Each number is 500 + 25 x the weight over its row's rms, rounded and kept within 0 to 999. Layers, rows and columns count from 0. Numbers have three digits each. The size before them is the row's rms in percent of the matrix's.

# up: layer 5 MLP up, 448x160, rms 0.102, rows 280-334, columns 0-79
# down: layer 5 MLP down (transposed), 448x160, rms 0.0988, rows 280-333, columns 0-79
# gate: layer 5 MLP gate, 448x160, rms 0.109, rows 281-334, columns 0-79
up280 104:493526510488534502512485510487535543467548479488480506518554475498549512500502509513526521511489490513507511510438528505524494494480489487468474474492565510486500498478502545490514522528499480554499460550462493490482460525513459486542482547
down280 104:514496484511500498483515497498455469523455507444494467541512456553559469512510485489548569508513503500508479506468535490517509505477480498469464506507491483494521530478504521492494462480495523527489502502500486520490521505514508512485542467
gate281 101:482455484456503480523488474542545514497524480501505432471504540512509508469510493525493475519495487497484474509499462490454477532540460487484514523492493504515519504536479518520499520543461525499510539499471464516517477484406508533471501493
up281 101:494517530490497499507453496527534498467523477522487446469487512496457476455512475514496511501507518469457465483509505500471501472543479523509493496513485536477557497514528513484484495510461493494511526493515484518526544507483520509544494460
down281 102:508479452469508482486513505479480472523508491463478516542560479509490534483506484498500534457512496436516491472508520485527525485487511486481482477515492502453508528487493486473535510505551503523509464471524438517490550494524489513571512509
gate282 097:465569520517463510511444535540500508508519487465485457534517493500493538490501479517514534515518512507469533456528534468504485481478466481478489506543532477520483500483498480563544492499499519524465530525494476526483522516476500535486539509
up282 102:495512467519502548514476510525495544502534472497486485511482478484476503518477510515413520502474548481435511541489469494507501513470444495489538550541497497521497465478478495514456491482488531509524535502488469500492508525491521520493516528
down282 099:553526471503512494513512433485539490490475484494507527503525493537490503517475485472513486492525540531545533494513486514498491523502467531476508505494503546501517484533510517478518480465526510498501525489533529501492525505493466474494485478
gate283 101:486523514517512519489454473477502500513529457517505412531555492522515526460492495464531537503519523498470444501518509444492534499475467469491494483493499491505550551474487514505509492541487512515534522501470477459472535513505529501496492501
up283 100:473523486541482482509496508579526492525502550486536520444487451473501511497546505505512495518511491517482552511482497536495510469480516520500473488504439489534502532456535515516486494525552498513490499488462543490523555480528540552516557511
down283 099:532458502472456492451505519460520510492546452505497424511496475548513487518458469490508520507516491524481539467511510505504505491546460468513530496506512502485474485512476501495520494479459502502467507495463499475521478507488496515506424491
gate284 099:512474502476518525488523503490555487462509491499472488479504480480482506537538483531511482517518517491479511486487516455513504476533525533530468503530459443512491529469511484469496489537496512524471513490503503525528533493457470483515484502
up284 103:528510501466503531547521503482499496480445497516510486524539480482569496516490485517516451532530500465487516476527518560480534489514484547551454535503479493509515495500542526497495539469436489551489491497515550516489493468476495455455515503
down284 097:479504546546537493517494501539491483497507489475549493545557507503521520483534489512556472490512536409516505498494492507513510501520526496455442498453520494502532476496482477485422523538512540520472488515532504485500529474519519491448557492
gate285 081:465556499514550506474486488471539520505472506501481475479474489463500520495490489526512499469508504533510543493470539524484490504529499480460492522488517491526478484492510473519490530503490476507464447498502481521487483516478468476513515534
up285 094:471505530530518484430498490536558484521523520466466489484485498494475516516500460517489504476498469491495484489470500532491531508490515491490481503539498511519504512525525464479507512531487507489460463497520513552495539508510522523489488452
down285 093:519495437509499509492523488501438496534462508459494478511492473508542496455508498481508511521495445490488498518505461471482497506491508505483501503486527495501537532493493547487468509515458534433501527495475519528485480530521538496471487475
gate286 096:468494489483518511484502482489531505511535525503480514506485510522514491521502465510503492561525485526476521523516459478558488489533497519550511527481512464477546588457496504502526475487519523534509513467498508477529500513501437506505501551
up286 095:472477482503487444497523525482527490548473493493467537490483538508512479505513459519497477483515491527490540502476459489494473531467489479499550537488501467505522498474527504487475509465500480470459494456525509493547511520489475496502489551
down286 100:552483496484454495532460480465494521494456509519488502480499468530540494498507515535507490488483531379478532497528480512440500466490500507437521483481523537519555470489500470489494493505470505477460492487488523567508494461463506506504492488
gate287 089:486462505457446487523533456484532489523539526477481523505493508487487509505489497481490488468503469512453501512493498458514501528459486482482519519512508461477492525467537490474537530558539583450528566479500505513522519475525525494486463512
up287 093:481513525481537521528522515505465521514480498504510442568517496465523527497490497525527489492504493501493493464511495503508488489511489467475465471493526523499506523530492555511499465486506477484459466539493510478493489554483458490511531527
down287 096:489513540517550531498508465546491503479496476517485520506461457497486439485537480521481500468513519473500445474516538493525523471519426513510522515496453477500448543508474492502468494501471500501515507509496515516509492443471480490541469502
gate288 095:471536492467482514532575495457496519473492516499484506506499517528471505489509550498482509505537481565524525480486524499509464539446513492506483521509474500508484526535532524526495511496512480486488472530465499497510523513487536483467517503
up288 100:499532522508478509505477461470500513493542498524537498538539513505497596463461508540546513548500484551503455503468555488512456463479525466516465502506527493507489507520473495465520500508510459518510536516494488530466472494517463544484516493
down288 099:469512514516492488460560493517492479517500491531538519513519443521500539482482570471501494480472476454515494472512493504493549524497525508491494458497498493493491511550472518494510540491454499474503502520491505497460539500512514430493529506
gate289 098:503485518499510514507471491519520491487482533506495435500510522506501514506506477478463495518487486496470495472501422497495537510470505433496454473563494515522458492502531527508502495520516497479553459508517507509492487492499457544470486547
up289 093:492511562510477515451471532490496525509505518506508516501521484533488512501472522483458451479501533494485490536533533486519447521510534517514486518471459476514516502543492450527506490521462520504532481533529517460478506486551496479480535475
down289 091:465514517491501506566498486481488505447495576511501498482499507543537509501510505530466477511504558501504477492529445489529517493502489519475452486540507541497498495498468544511513494504511527479474545486478499487546482558466503479520529536
gate290 104:510481515515496496531523513512493492497467522530479472470506487520475453485519488512480476490518497466485540523504440525498516466497496421491503527505442479530488528512548516507524515461518478436506482500516518478527500497433539545521498483
up290 100:534482527507524486501462511520435470492440459552486530462510551492471490475487491554521495545542517496475495509506535489500493510512498482476499515506510461510477492489528475458520548486482496512453462475542507496495486472486488518509426497
down290 103:490500508496501499499500468499493494463491554463516479513492457495557483580532523507489486474486431486469487499522514467496480485526462535517517507436478523483523513504482515499495477525490478496501546492497487467495556486525528498472506488
gate291 095:508528490532500483515521528516507502486500486465464528499492477464488548535494536535496467508523511566471525471523534509485469496467467476508516484485468514521494474499476457499515529477530484482527452480476502497511511470481493491458514566
up291 098:472489456500512541508488530532490499526512490541479482496454510466513501519482523490460468508514495517498502528487535489514523542513506539495493491516503479478574503467505520516506484538515546498477511541491531476504465536498469440503522518
down291 101:491515504488497478516500489530511493511504533461534500498531503534474532509479540553501473488471505470500481500519516493506508485543507475455480515502529471504483471483474533528546493468489504500522538556544527476528457522491537486464472451
gate292 100:535512480504520464555466525513528494533493470468501512512558496485467497493555510501499459522474450524511523462485482534506461504478498476476476544518535481489506511488482481524521518502545495481539471469486526480495464524482508512519517518
up292 105:523555475523527489457531494488512492470506538526450530470468537491480520510528489531465511499496481515464500505434508479509515480495472530560539499465450480525532509496541495454518488464485488529453523502528494463524501544490489508519475497
down292 105:518478476484502578519472483457505512509530480419496488507511509534494545530536554461502456470512559513480507491527520537488519510491488453474458524519499513529487474523518496517498482463507518539500533524464512480434464525489517500466511526
gate293 107:487520477557491534498524495477511489490503453504495527508542539467473503490509509555542487539498510517493524523548505504551504513517471511566486513486505494566537529497506536483494485496496507496520516451492512488458493526483498513474473498
up293 104:484483540468480513499504530562536505514509539494491463511490502522529518467489515469487515488525464483526517481473510472499502510496549468463500468512502521487524512498552446527506519478570532477496477530506500504503495486489484472548484526
down293 105:506484471481500461482493476511523533503516513502516484466497455558478526536507462495499488526520498560507493466485491508511538509498553500552493499500490507516533452491494479503529541567511532527519521506472498472500499486459534544472491552
gate294 103:504463498454516520508464513495485549482492481455495481493476457555505496530526515497506475449475471499504485451501488470494488519456555455544473519501523562494502507459481538484511495476498472516510497520497505474490485515495487489482533498
up294 106:516509534521490478482548500537500489507508526529471542508501556457501511484453474476517518509538500502479556547504499472510530493511468488529509497476445462538515520518521472479472495515457531493519500481548515501501577483510526567467464519
down294 108:462490479476494506503510488497499499499515498485531526454502522498475531534524515440542532497505505478476504536498471498503519532465483487479495481490500512450532484483479545506538476504518474487530509499470513468473483492454492438465542497
gate295 109:528502461490495481498531501473487500522497509471523558517490488450520575520485515492524484472496492520534521508530513534535489507484490464502490492496509474535444519509497474498477477520480492532532518542490441463445517514486504489447506508
up295 115:504520476461499528515484501499463518564461523504528484548509462488491513499532512512487528474551465520515543475516522491480479535477551475461514510474556475496470502496500455524513548485489503516482496509502494480507525514479506495472515497
down295 110:487529503489462455508487503516536479512546510500496543473509449499505494551468508486492565467494471546482479506517546497539502507528542488535521519495520501524464491473500545482532513499498471475496516474510490532510491484526473490497486477
gate296 089:528497477498533462505479523514458517526472473471516500495458519486495513575528461511498504505475546479524488472467529495517534518538518524549489467505492502495481559511490488522498526470489513516543523503488498502535501434514495485474509517
up296 089:521504494524544478512482537528520508479494493506486515473480515500494497537527510533504518503484540456525512487505549514480536527520523518527506514527464505519446521523477494529497535469505474459484510502454484518543489472513515498450471502
down296 096:506501494489480515488490469480510519509488477540527493503534468495564511553495530514499501548496467469447484503490502524492461497496508545507495516463503498507467529516523464490485486532483500485496501492504526480539500549571503497501465517
gate297 106:541499479459486526520497459463511515487466481474506463492509470523499510471497516491515469514479443483497530469538511489477518483488501511564469514525524494515495566521506513518495535475480539475513520482481519501488505455469515472469487511
up297 112:489530499529513471476495514515527449552514525433531544491500530463498493500518484524522500454471481500510510511456461516516537515509490526456535493487479458527491502445513531507535526507513523487528497510507502491504506535475485504460540494
down297 108:542508518522510512489511498461515542518501432510486492463522472493476485512488531496510496504476507453472520528472542486440538493482506500447515487518505511520498527497494489509498481516493527495500509505483511458470503510489524471511475526
gate298 099:549486454495499507482495525494497515546489487495505504487504509545525545503501455493520502501501505545493541488474512494506508496521506495491524525529520491534523518485528540523544513529516489503508518510507504465509493482519487500495493439
up298 091:514466479502434529528473498476532506512526504507495513542486505510537498475495465522526505490532500479490505484510525535477460482538481501559489533556462446494484512508510518529536510450495517489473526493512512486511480501503511502498505504
down298 095:510497495523555484502428535464480468554494482481487501498527549490491479516499470523549499495475486519517498487477517491497541470477535536474500545480523471527491489465476511517468470490506498506505464466497536510458497493538530464505476524
gate299 101:501470514546519500494493557514464484498465467475536548482454498506515482489501483549498488494520517515523506570467507517496513539456504471519535503462485508518469503492499509500486512516490499513547427533526469456494487491504523506439455524
up299 100:504501519488466492479495508500508501484481467467547522498491425534468492483519518508469454467542528530467431471475525501469510491484466514502503485516489521500476488476448493487489517487470450499484492498501462487493508462505484443427441495
down299 098:520485480495482496500433510460499492535549516511488471489462497479438509494501491510503525477487471529507528503538548468447496457476537489499525516506535489496508509475510485497545484517504514485450533504513529503523523508486479484465503466
gate300 101:485516470540481496514499473541486472491539504418523473455480516511507495488508495515515551468510540495517465523493478521503508506475508496544476551494504492509461513522491502496533472523529518477530507531522449470527499483493464476477513509
up300 103:479492515509521485545551472497511463492523494487542534536523479517527498530518520509523510491493479481486497493481501491482528490483523508464446503465488535499514493455540520520497464472467462479521450501525512514526540517492510544475552439
down300 101:476484511514504471451539482531500554513498471479468494499495487487476494475530475486502478495499517506514523507508467442488490491546515488510477466493512510487511521493509502498522496534439479475494498517498499471514483476465541507515511467
gate301 095:536536457486470475496502532510498472509501470484497524521483451529501523497480486526490510509523489513462505483474465508519505500498456500492498504507476511500464511471541489534486455527469486523507496494475499497481522524519512476497549488
up301 102:494507470470473433557472511518503520539466491504527503534497454532483485463493468465542530495511518491474527471529479506493529534478517463521473512514491518525516535487500498488495491455488503512440526539502503505493505529502468516485564477
down301 101:524486489503475495485512593510515497495561498459512539526486524537495512521503476500527545539524510468500504508475482481525480499554519515481534499484489493520481441481513510491485459475517480523473505515474497503475527538494490523454495476
gate302 104:525451450513472486502513453485545525507517538469454514471533493519484526469473493487532527484504471511516456489480519505537520519524506511494502491471493508541522542456478487479509470515497508492480519526517512502474475491509527499486471489
up302 109:510468480441515491486519480464520561500485532479534473529495450512488526504469478473516564550459497487508483529454517511504537480527502511536510499543457514538498495495533483472480496526532481474464550528484482534475481475470512468485449525
down302 104:488455485494478506506512540488500496430494468440515503517460490490504511541479546511477520539479504453514529519487501451458510515525520546480552494472476533497499490529546523492484513499443508508514500507488480523505526449530494564524516499
gate303 102:535488488481476530479507508492503546486543498475504467463481473511518495478452485517514451472461505490474542521495462494514489534515519502507473479481495487580475538536517546517527503513517530510515515498512522472504516468480518509463487549
up303 091:529520520512505480493514484506490488497448522514498528464482480436484476510521504496478496459533512515517502541523478521499486523461505490485475539477518457484536529522519492474512540488501492502527475491565482482515516537510478571499500495
down303 094:511498537479492487497538456526482503514509533459505492482527524533527486462508529475523490448513543540486541507497521508485511507497464478510480481495506534465478524483514532495548499474489532466529511508501514522485487508463490464468503520
gate304 102:481480476530472492487536450515485493481513483512483538496521503519461482476442522492483464489473498490497526492535498532513530505506506476536482478525474490516527507545494470505462486486440503482543480549502495471471515516481517520476497516
up304 093:500553483505477536496510485471477471489491540480476499539526504506492503559479522517557489484531508477503548465497522471485511512502476518504546512466491502463469500535470476527453498491507502566473494474482507458508498483506481532481461501
down304 093:510525515487510427498503486515502508500487519516488513518529430527483510493516463503535509513508483539498513513526488467546488503494489498537485520486550464509504525497513520515503497525515509496524528471491504485492533494543513533492464469
gate305 109:503514507491530466499484464507495534525520515462532490491541470507543488507464459468474541515464491510494482509510500551500514486513521501526445491529536478503490483447479545502509481523485490474500555541469468520500516484475515474472532496
up305 107:540517508498513517536542498497498494487494490502521521436497508527489493494487491513472500498491548498482489520528507537494550518477543479467485509546546479463498512481531548512521491497495493467531521477528512496470486534505500522519543483
down305 108:469526519500501476480491513477487477509517520534461483544527460544503499458514457537524495510443551554479515468496471523525491539543516563497515528521510457520500509500486486489492536522505518561486529493477501493481506497512490489503483466
gate306 107:491510493484470493474506510474517496505479478482493556496515494501461487506496462490500520492470522489466484529471458508528524478519493503534469537561465487538498517503514502502519498548504483481542532494498469428454512532481488503485503538
up306 084:483535527496461476491491544542498484506419457500516507478521510495470521521528548477499480465533524509512512533463499526481521537517495488524503499498484489516430515440495532473533505484496534497508494527485509441467551523498508506492504489
down306 088:513489520471509470501542446489535471480480505483532526505505504494487527506513508488491531501474483526503471530507536500535460476508460505482499490509479465481477467480526512519497531510505474532502488535461483460498540519470458513513496517
gate307 110:522515482520507497492502495461555548521510495514474512503507499539517483468500444536531522556483487543522519522530511508483507503511511463520479505484526513490473503474536530487539494465484468521492508500469503539485471478500469550484515477
up307 111:489508469489507519499498492440532513485482515510514474465534464503489472464484469531493515548525506537516496510474478481463486498572527484539501498500501533491474477488538553511486496487468460474522503509479498474521483482502520514532526494
down307 109:510496494502494519467432532460507499526458510500513506542513510518464486527474495489494507480489487464513545494489528498495492483509476521477508514493506535477514494506495485508458487499474509496525486466516527512483535498499459505507504499
gate308 095:491492479444490504496541457525485536519505554493482472497499496507488540453473485512500496467546463495486526506544476474509464523496490489536486521497503503486519519492487501503511526528481522473502510557487486480482550512490499522454458528
up308 098:497507535513570520435496525515510441479531475488441535442520540466488493486485520524500494495482537523521491545491539517507507478486488510496507479518464490518476511500498472485494505516504494500503494490498478492541485482526469531484507579
down308 099:486528468489466550502474522490459513532522499503452458467514512461517541476516473545489472523537507500519513490506523470464488515514534469527534457488491477535504463458541520498559531504502500461498495495495499468491482512468516463487498544
gate309 086:536485467495544536531491510491474519547524513481519524498498484517491487449527469469508478510518511510520509516492473496519508532508497533500538504492506481474515531485476477522508529478470552523512508520501503525459507482521483512443498527
up309 085:460478548471444502517495463500532526473489547512496427549509508480467507518563507483496492507487484486540470507547499472497447500478544483467495531550496498522523480514533509474510507530510500480498478533471497542499490540487495508510453472
down309 089:508529505459522528498515522491525483497518497498525509485561485478466531542516504499530483533458509496489479543530504516536504509537516548558511513484518496472533495500505540513465503531539537488475504510476474475504470480491467519499493481
gate310 106:483502528489485477491495479515514490496479516471498460488516513491495526517534480498490498495528523511509491523467509457496482499471533511462480532531529483511534489549474519492485513512537460458500523531485466518532482491483507468449458548
up310 106:499469475500468533530446451471486494475518510555478476521491513539479492476494475502474510505502514499515458466507479480511486507497533461506476469539535543464492486488479507486504512481517482458502513546468495518459522506548501516468465476
down310 107:492488539481519473504485541515539490525470496530524497464478497544490478497526551519540534467498454489482513488519498484512547489493521504505509493474492466551547512505474444487490524506489523509538524467472516479486506457567520468492533529
gate311 100:534488502454479466526472521464471522516483488500507535507470490496538524459495481549545457504534504538492525503493510491507447520515473482518501455476522486516492544488465516537517479507509537530511496528516511488506466456484523535482461533
up311 103:463544462517529533488526474527518508515544505459501476525545506476450509512503508462490510481508503517552483543516486490531532464492547493531513525504479478532532495481479488471486463501494516500493528495466471496448492574509478489484520476
down311 101:478468500501501505499496480511471499494536501536544511515505476466507532498501486521519453482494538499456490512465478495514511491508478507523493487541514489497470498444489501528495514496509470495528441501487490470427474539482543514499444531
gate312 099:522507523517487507488505496547465511516525491520517487465436498475452529470523521487456519494509540501500543499477485496531505477501503514487458480484508452529506517548521489527506528485512506496506478537504522514541513510446537480496494544
up312 104:478494496506481477499493484502504491480458491531503504439491519513490501458489473480532499553472468507500535475428461546535490502476492507573516511508499501556455501492506477506499479513521483521471480540523527509528455480471483537501476475
down312 104:518541529527540456513526476474483444498466497491466491493536476492481505498504499471514540509506512447489494455484491505481501516484506545496483484497509544486489453482494494485522476527444519524527524531508473504490488512525474511485517494
gate313 097:535484497457477498509525482509516529525514499508534499544461473488488496514518439493578519511513487506476531505520503473478526527531526506488463488497492515530480492497514529471493491508444496486523533553484514539503517464507561510475491484
up313 101:524524495442461504515481516483523510491474517471579487521514486548537471489537499506528473509543471513485510465479520497520496563522520531543474510479507508498502550502499526450526457465463518513505477522517522496491515470496494503492518507
down313 099:477460513523523463510490506473503500485490464512495485484483473467497497523510520447482496465504477510509495487481482535506469477474520440477537502486542497510526480512504507493508516483485525477466538484528508501559502491493470508516490495
gate314 093:486476467522532514494514479510461520498516484493512448504486536484463497515505491488497481487466512506518496471510459554498508462491520471549486471512535472519473469479508498527548523489498528454494474516519535497523466494469492551502494527
up314 098:487505467504507519469522484480554448513519463512472507476488477512487486478483525557510470545508459533508536538474545491517501495519485533494511507473444522498495509521496484487446492544510505515504525505532513494497557579489521498482486516
down314 100:468508523508482537514512510489533544533498475474528482500507431472521467491486468487539480489498498505508475503516498534501528502490540464482491503496511576545527474493520511514495483492504564510490457475482514510522476503493538445493569477
gate315 102:510528506508515527457527441503476492522472523502474486499553531478508506491501493514516522506500471491518507516498504467486477456517504518511526488525450485496491465487473533487496512506506459574500515509524470480513469516485521507457506512
up315 097:498490481467481512524502496490509524498509473456482430540488496494520465504495493527491523525466465504531499470509472465497500469506482515493498453489480500480504486473493466523465540486504508508574482468463526482512496443467548460478468531
down315 104:474513514463505519519486489530482484534485521531478484504525494503491486468469492496514497521520506499509437488505550541494550518480478524490475477526518510494519496516545482517517496511508532536464494424505494522488529524501533492479532454
gate316 087:488543453531528485474513514517532454567508491474536521461518515479437501512512464500514488535475504524503463496473534510530486477475483530475540492463478465497502499518478488493539514487466501509506523526513509512475494474498485486505525460
up316 091:498511499511561489484515523539503488497533500500454582511486506498540500504498493513452501502510528531517482548503498542494463505507475509504469486534479500515536475495476487524495493491507463494513530490477501415492474520521485476471484518
down316 087:534502476508512540506512515488495476429484479495549469530510451528546508503508500481532518467547502493477532555457522473462499513494484472500515563481481506507483537511493489516503493515484521493484533497447504523479534529490499481504525504
gate317 118:496511486504448473475486434494497510496511496504451481499472468481497521531509492467479473506492506513519515529515514510550487516557484483544491520507453493519524486536465513537540498504543495497479482479475492496489461493503514474483463508
up317 107:495521452520464501494488485504471485472440460531511483524506484498454443540533494509490500544463498499511497488515483531507517521525502503501465480479441494495519461529453475511543481511553471529444505492503479500462507451486532465496515496
down317 109:493499507524503456435511484498456475511432514498459468496449497550522506516518498481491461475495495499512513483535517518543466514520501524465498477500509504492524484506479531515515513481557481546492472489498495487465490475499496476534477531
gate318 099:499509467502513516478502491455493503542490525486484511463520492514513520464504497481489520517462488505471502492523498525509469534470501531525473511497543511500514540551488492494523533516460462490523488522486487511455515471507478511511511506
up318 104:529544528489477469537492509536471488512480517489525514517464459492501513496501528525525471491504513479489519516503476484486482532515487482475522521523535526456548496529524481519533431462480506531461521489513485541487513542484488558488521461
down318 106:466475486476472515507501480531502518486530495503481467511519475517513507487496453515514523543532485482509518493489521473499488490522464504480505519534449490504440559478501506499505472472480526514491521452485530526505463494479500558508476503
gate319 105:493523453509494499509493471489515484500503510490504525530507546497509494471477501471509509539501491553546495554483495496517473498473507475574516502541491465524503508539501533512501490483500499522517527472488476549493499533510481523433496539
up319 095:504495501500532551529468548534502532508526507509452472510489474470525515499509481467548491506480514500464501478523523467509502463480536470467517452517545493460460517496508445499512523490498516505466500488482506524473493487491504489514464479
down319 097:513507499502507492519543547484541498502462490479489491466509514489524552533467510491500521508506489508513468478492516536527550496496458507460469504520484524487449479494479487511532518463522478503498506480462523489471501528548509503477478525
gate320 106:475560498501461492478503493505501506528500484499491482485479433499516562439454498505498481488496520514509541513521502517578494506500515503475496490526485502496531520515523503485457538520486475509531483516523485489430489489507563550464471552
up320 110:509507510455519485484479470516528525516487503503515492502542502515461510531486492493503561517508453526518465531487486494482506472530466494504516529491528495481505541456479529492477477497479468524497457500481486537491497438554462446488523504
down320 110:470487485519473546514452476531470506530478509459468495495473528496499516517507538499514481502491531418487484486517528509526501514433472469481468482502488497507501498542513482497478527518451524470552466539524481465504541475540510528457468520
gate321 108:554546505461502525503510478487483548503512487486520489503544447512458555489507513520501479491521478525513483510507543498510513470508485506521518472505485529524473564491513471538550498499519500504540506509430531497517514455483509520450483501
up321 096:471435497508529540514528503492504499489504549498476468513468544466487457498501490486469505451493510449484517492474464481498499507482559466447453504528495516480567443521498524475464512498496511507435505512539489497504509533475496536499469513
down321 086:468501491494522492535522523510480533483524467457516520485492515483494530500517506529508504503510511530526507492498522496514509483466509503483511531479504447477505549491520539513507511486476466490487514502453459532511481527477491522478487521
gate322 108:476493488479472507498552503539457535521496523525483559535484512469480505474539535469510525526531451549489531444491501469530493496519460493480507466558514474476528515512515514515506510467466458497524495473470508522496495539463503477513493556
up322 114:531500518465473540502510480506507507500497510503493487537472469500516503540533494516467492508507475516499524443513480496528504528498478482510494507475501494479484563506544503540509508505485488539537463488483525494541511481517533537492511489
down322 112:523524488510520495492474471499441509483495489489490463510536493536528471536486451445470507487484508475493483517486513509512473490511506478514498546515490500523471489505500539476450503528512510529515498501483493510507505438515467476479468490
gate323 096:487495486474510472500493492493503503482524499526507474517527527518495493540482478518494515578503471537475478538497501515513455473543520455544481521522498492511552499457495519527508500502520515514495495547485507537505476517462527520494493489
up323 102:461502497521478508488490512510529492515507527482548486499507528484509504519531520513511499514491502514502481545492522539470455497505520462485525505451546514505516470517503511475500498483480482468512436518474462527511494495497540538494505493
down323 104:514501476529547489503466491526527463482491511513473514518478513460517465545506527483521541501463505484500483512514520504510476491524477486475503473466565506479499455493510527509486476507501509519478502505486470460527502461474512546502500532
gate324 095:535485520483463464508467512503506500460436516504509508458476544477481509548521463514472526505513509453490517514488505460474481499496463470520506467469524515497498503512519527486478546497525498478516526532542511508496456500482475474497479519
up324 096:496534487487523526514503485509507536526567527488522515477480456507502491533460496481540518474480496502503506526497517497497486505524497494450548507529491517483518533506517476507513512485500543513551520450491490488508498500486489540441526488
down324 101:492482471502506497515508497526490479458516511484534540485493524523504489520493487494484453523476503552517507518487429501497441507511515563519483501533465491501478525497488520529513517481536470489499450521467489479449556505501486533536454492
gate325 101:508498538532498551488547490521471470484530533473494554511491557460468502444512483496478484442489506503497497529499509529521479488513470520532496519504480469512492508513501518499511483521495488527532467470518561517499489506523519529481510501
up325 102:541531481507490507502525499529454531519508470467509526531500531475463481502527496547462508492533497485479498544501524484478514488518480498542479526531520502499476489491483520480496477501507521536551489473497504481498530490509490521472440473
down325 102:513494494478449491479461504535462524525516532516457522491515502452497492438492559525520457477509485454485510491496498521486499502526470531466490497496499473492517502526473523513469525484462458481504514538489458552500521537538502513518463507
gate326 115:487526482490511495474484445521485499499508500487521501515500490556576481462501497492506516469494492498464504453484481512519479519496503518499516529492472499520500537537474528495523525488489519519505531498498477489476534451457505468507538505
up326 113:513497513509469494458505522444497491494526496474517448461527498494499522482501467533493521502497461509471486464541507480464483501517525514504522499484556485479495439445479555486503530470504482520468492475489481463472539488484479476482572533
down326 110:523486503480504481543528517542501547489511478494518520473498488462487500474494494528493452483491480556493509462537519503504513477510480494529497507474492545559525465464511478506458496507516523477467496511498490522543496531518515487505483474
gate327 106:488485490512516511484487516498532476491496540554529496479450507531508490459497457549508440469512505474489490473503487481557532507491492515576478498536480507547475555516465479521496470499486540524523537509523499496527498472479518504483505509
up327 100:528482490473478479527498489495485483485477462499421523545579495442507505515459551455507496512508494494506495490498462539475509483484523466507510483491406511484501504539515505483525461477524506518498516491502461509454532514497475530501494530
down327 097:484515490517506511487495465523493498447489470516484506488508503467513521492535496522494484465504517545487500495463485482510518582460499490506523499515461487526492557510521514484426527506481517552503506508511507468500489505550530504498558479
gate328 087:510549495535552494459529535532479468535452496464499471515503501520469510524524491494539467450470508486515506536473504496511525471499504500519490510506487508516500487519526516494475519562497516510485465494527520465476501539508487493507494465
up328 091:473482500476492515534505469509525483462499543541522531487494480495472450477500516510520470457494512496469498479503518490557512506485527522512486539524505548530535503533498488513559453490502525459462498549512561490542483478478490542505500529
down328 094:513538476521500515517508501526474473513448478496528500529523475558496482465484473469532493487507466391511489493506490512476515485502490491524487502493536497450501496474512533502481544495515487474495531506539485498461538496493480490463492465
gate329 110:498494504484515516443524500451521530491550497491481492476499507502501516470476460563486479504470482515520514507503477468559488442549498506528485517547458503509513500493513481505543450515494514514521482533501526464520469500460507467466479506
up329 117:491490477493476536470501508489508499493515490517491507454513494496526491491487468536489483525484482503485522511502452479544494505518538500520471499495522498504548501481499532473522461502481516503494482503529534495490468483473484448470483505
down329 112:517463536471500469547474509526452545448487526542498490527506468533514497549523540486487528503498450408483512503518533469488476531511470490500511504484515525502538497521497485499525470461489509507491489503491498516527524441463498499501486531
gate330 099:509491570529533483481490512506486512482521481489470463501536492460442524533504500533502539514456499476498484520525560491492510505542527454486437468499498583508475497497511516530458493526443461504486477550491491522494487524482508503539489499
up330 102:469522482499503516527467550492533481538517490479504505507465457493511479470462485456491512476520483491469531485422499517483510472510450538497566485484460472456527535494510444532530469493539518488508501455546527511561520513533484488526518513
down330 097:529497502495492506504524492503515502455492484506476492526517477543528553537451513493508534532505529451547470483516479533473495512499493476502488532487500527508506518536515463505505483494455505506509489539506523500511527525454504468478469515
gate331 100:516514471485542515526532453524529492484498515500532509539482491532551515477496483508530490535500497515544463524479475495512489476509526484498471514489537503507502521480477530485556511513515475463481515485535488503519491492505564502535509468
up331 102:502491486497519480488487447551532476517534560472497522526476529477455495463511488514478474513527465524470481501456495524494491468497499481518498527533487496503485520474491511485494518509525503510495491513471544466563503516509477492478531487
down331 102:497461500476528460490523510515484499530549499522503465507531543532537536557503493447498491483491503490471451484482520464531471502537528525473491517555463488522532509508505446470484522491486494521503520509539475458507511471488488478551476494
gate332 103:532512520501535527499526497506521500497477490500537520482492534504511479503539477546493486536520513489479507502497448516504520475486507510482498492559457464516508530482551510486547513491498471528515464494478531512499520491466525552472464486
up332 100:472502506530511537510505547542559484523511513500496531485527489478538526504526478576500476542520511549507454517512501525501481462473536475492492497441519493514506491510553521499487464535510478485488478469467506498469514504511478575489513502
down332 103:478487508487488493513509515537501464563510511470460526487548499508549474463481550465522506452469505514520480488513556490505513503532466479488512490523503510498506472495451470499497475546498506468494480460484467486515524495507528480533521502
gate333 093:479489454531520475536472451544470522490503525500498529449459512435491518506510499519507482480493493518526506518535518499508464512474481489483553487525536545503458513511473523521480504506491533509495498523495551477526486491473509508461487499
up333 095:470478466553504556456502529524496532492514510490517481488453493505456472513482518517539491502539465479568491500507497446511499536507479492510502483455492491490507489476519493475477508478509511526431472473543513474506462525504513471497511484
down333 095:521495488520519474480534504520494466521522455441472477472497465464512509463455525510512494505472497500490466505546549475518489500486503532511525498519572485491445506481514527497474511474542500481504519546531477506464522469506539481496492492
gate334 089:515514475521550463519481506543518494538479486542520533476529490466488507526505506488517539497460506537558496497494508533526504494459540477500465489525467453514503501484528513499507493457513522516525443481502512513539503538507450502511502515
up334 092:494499553471501478445503532517505483501498526474485455491460454499482526496515469507499487489518485522496515513536523521472511501514463519511486497499486564491516514525476489504498528468526476449488574513483497482504516500519506462474487515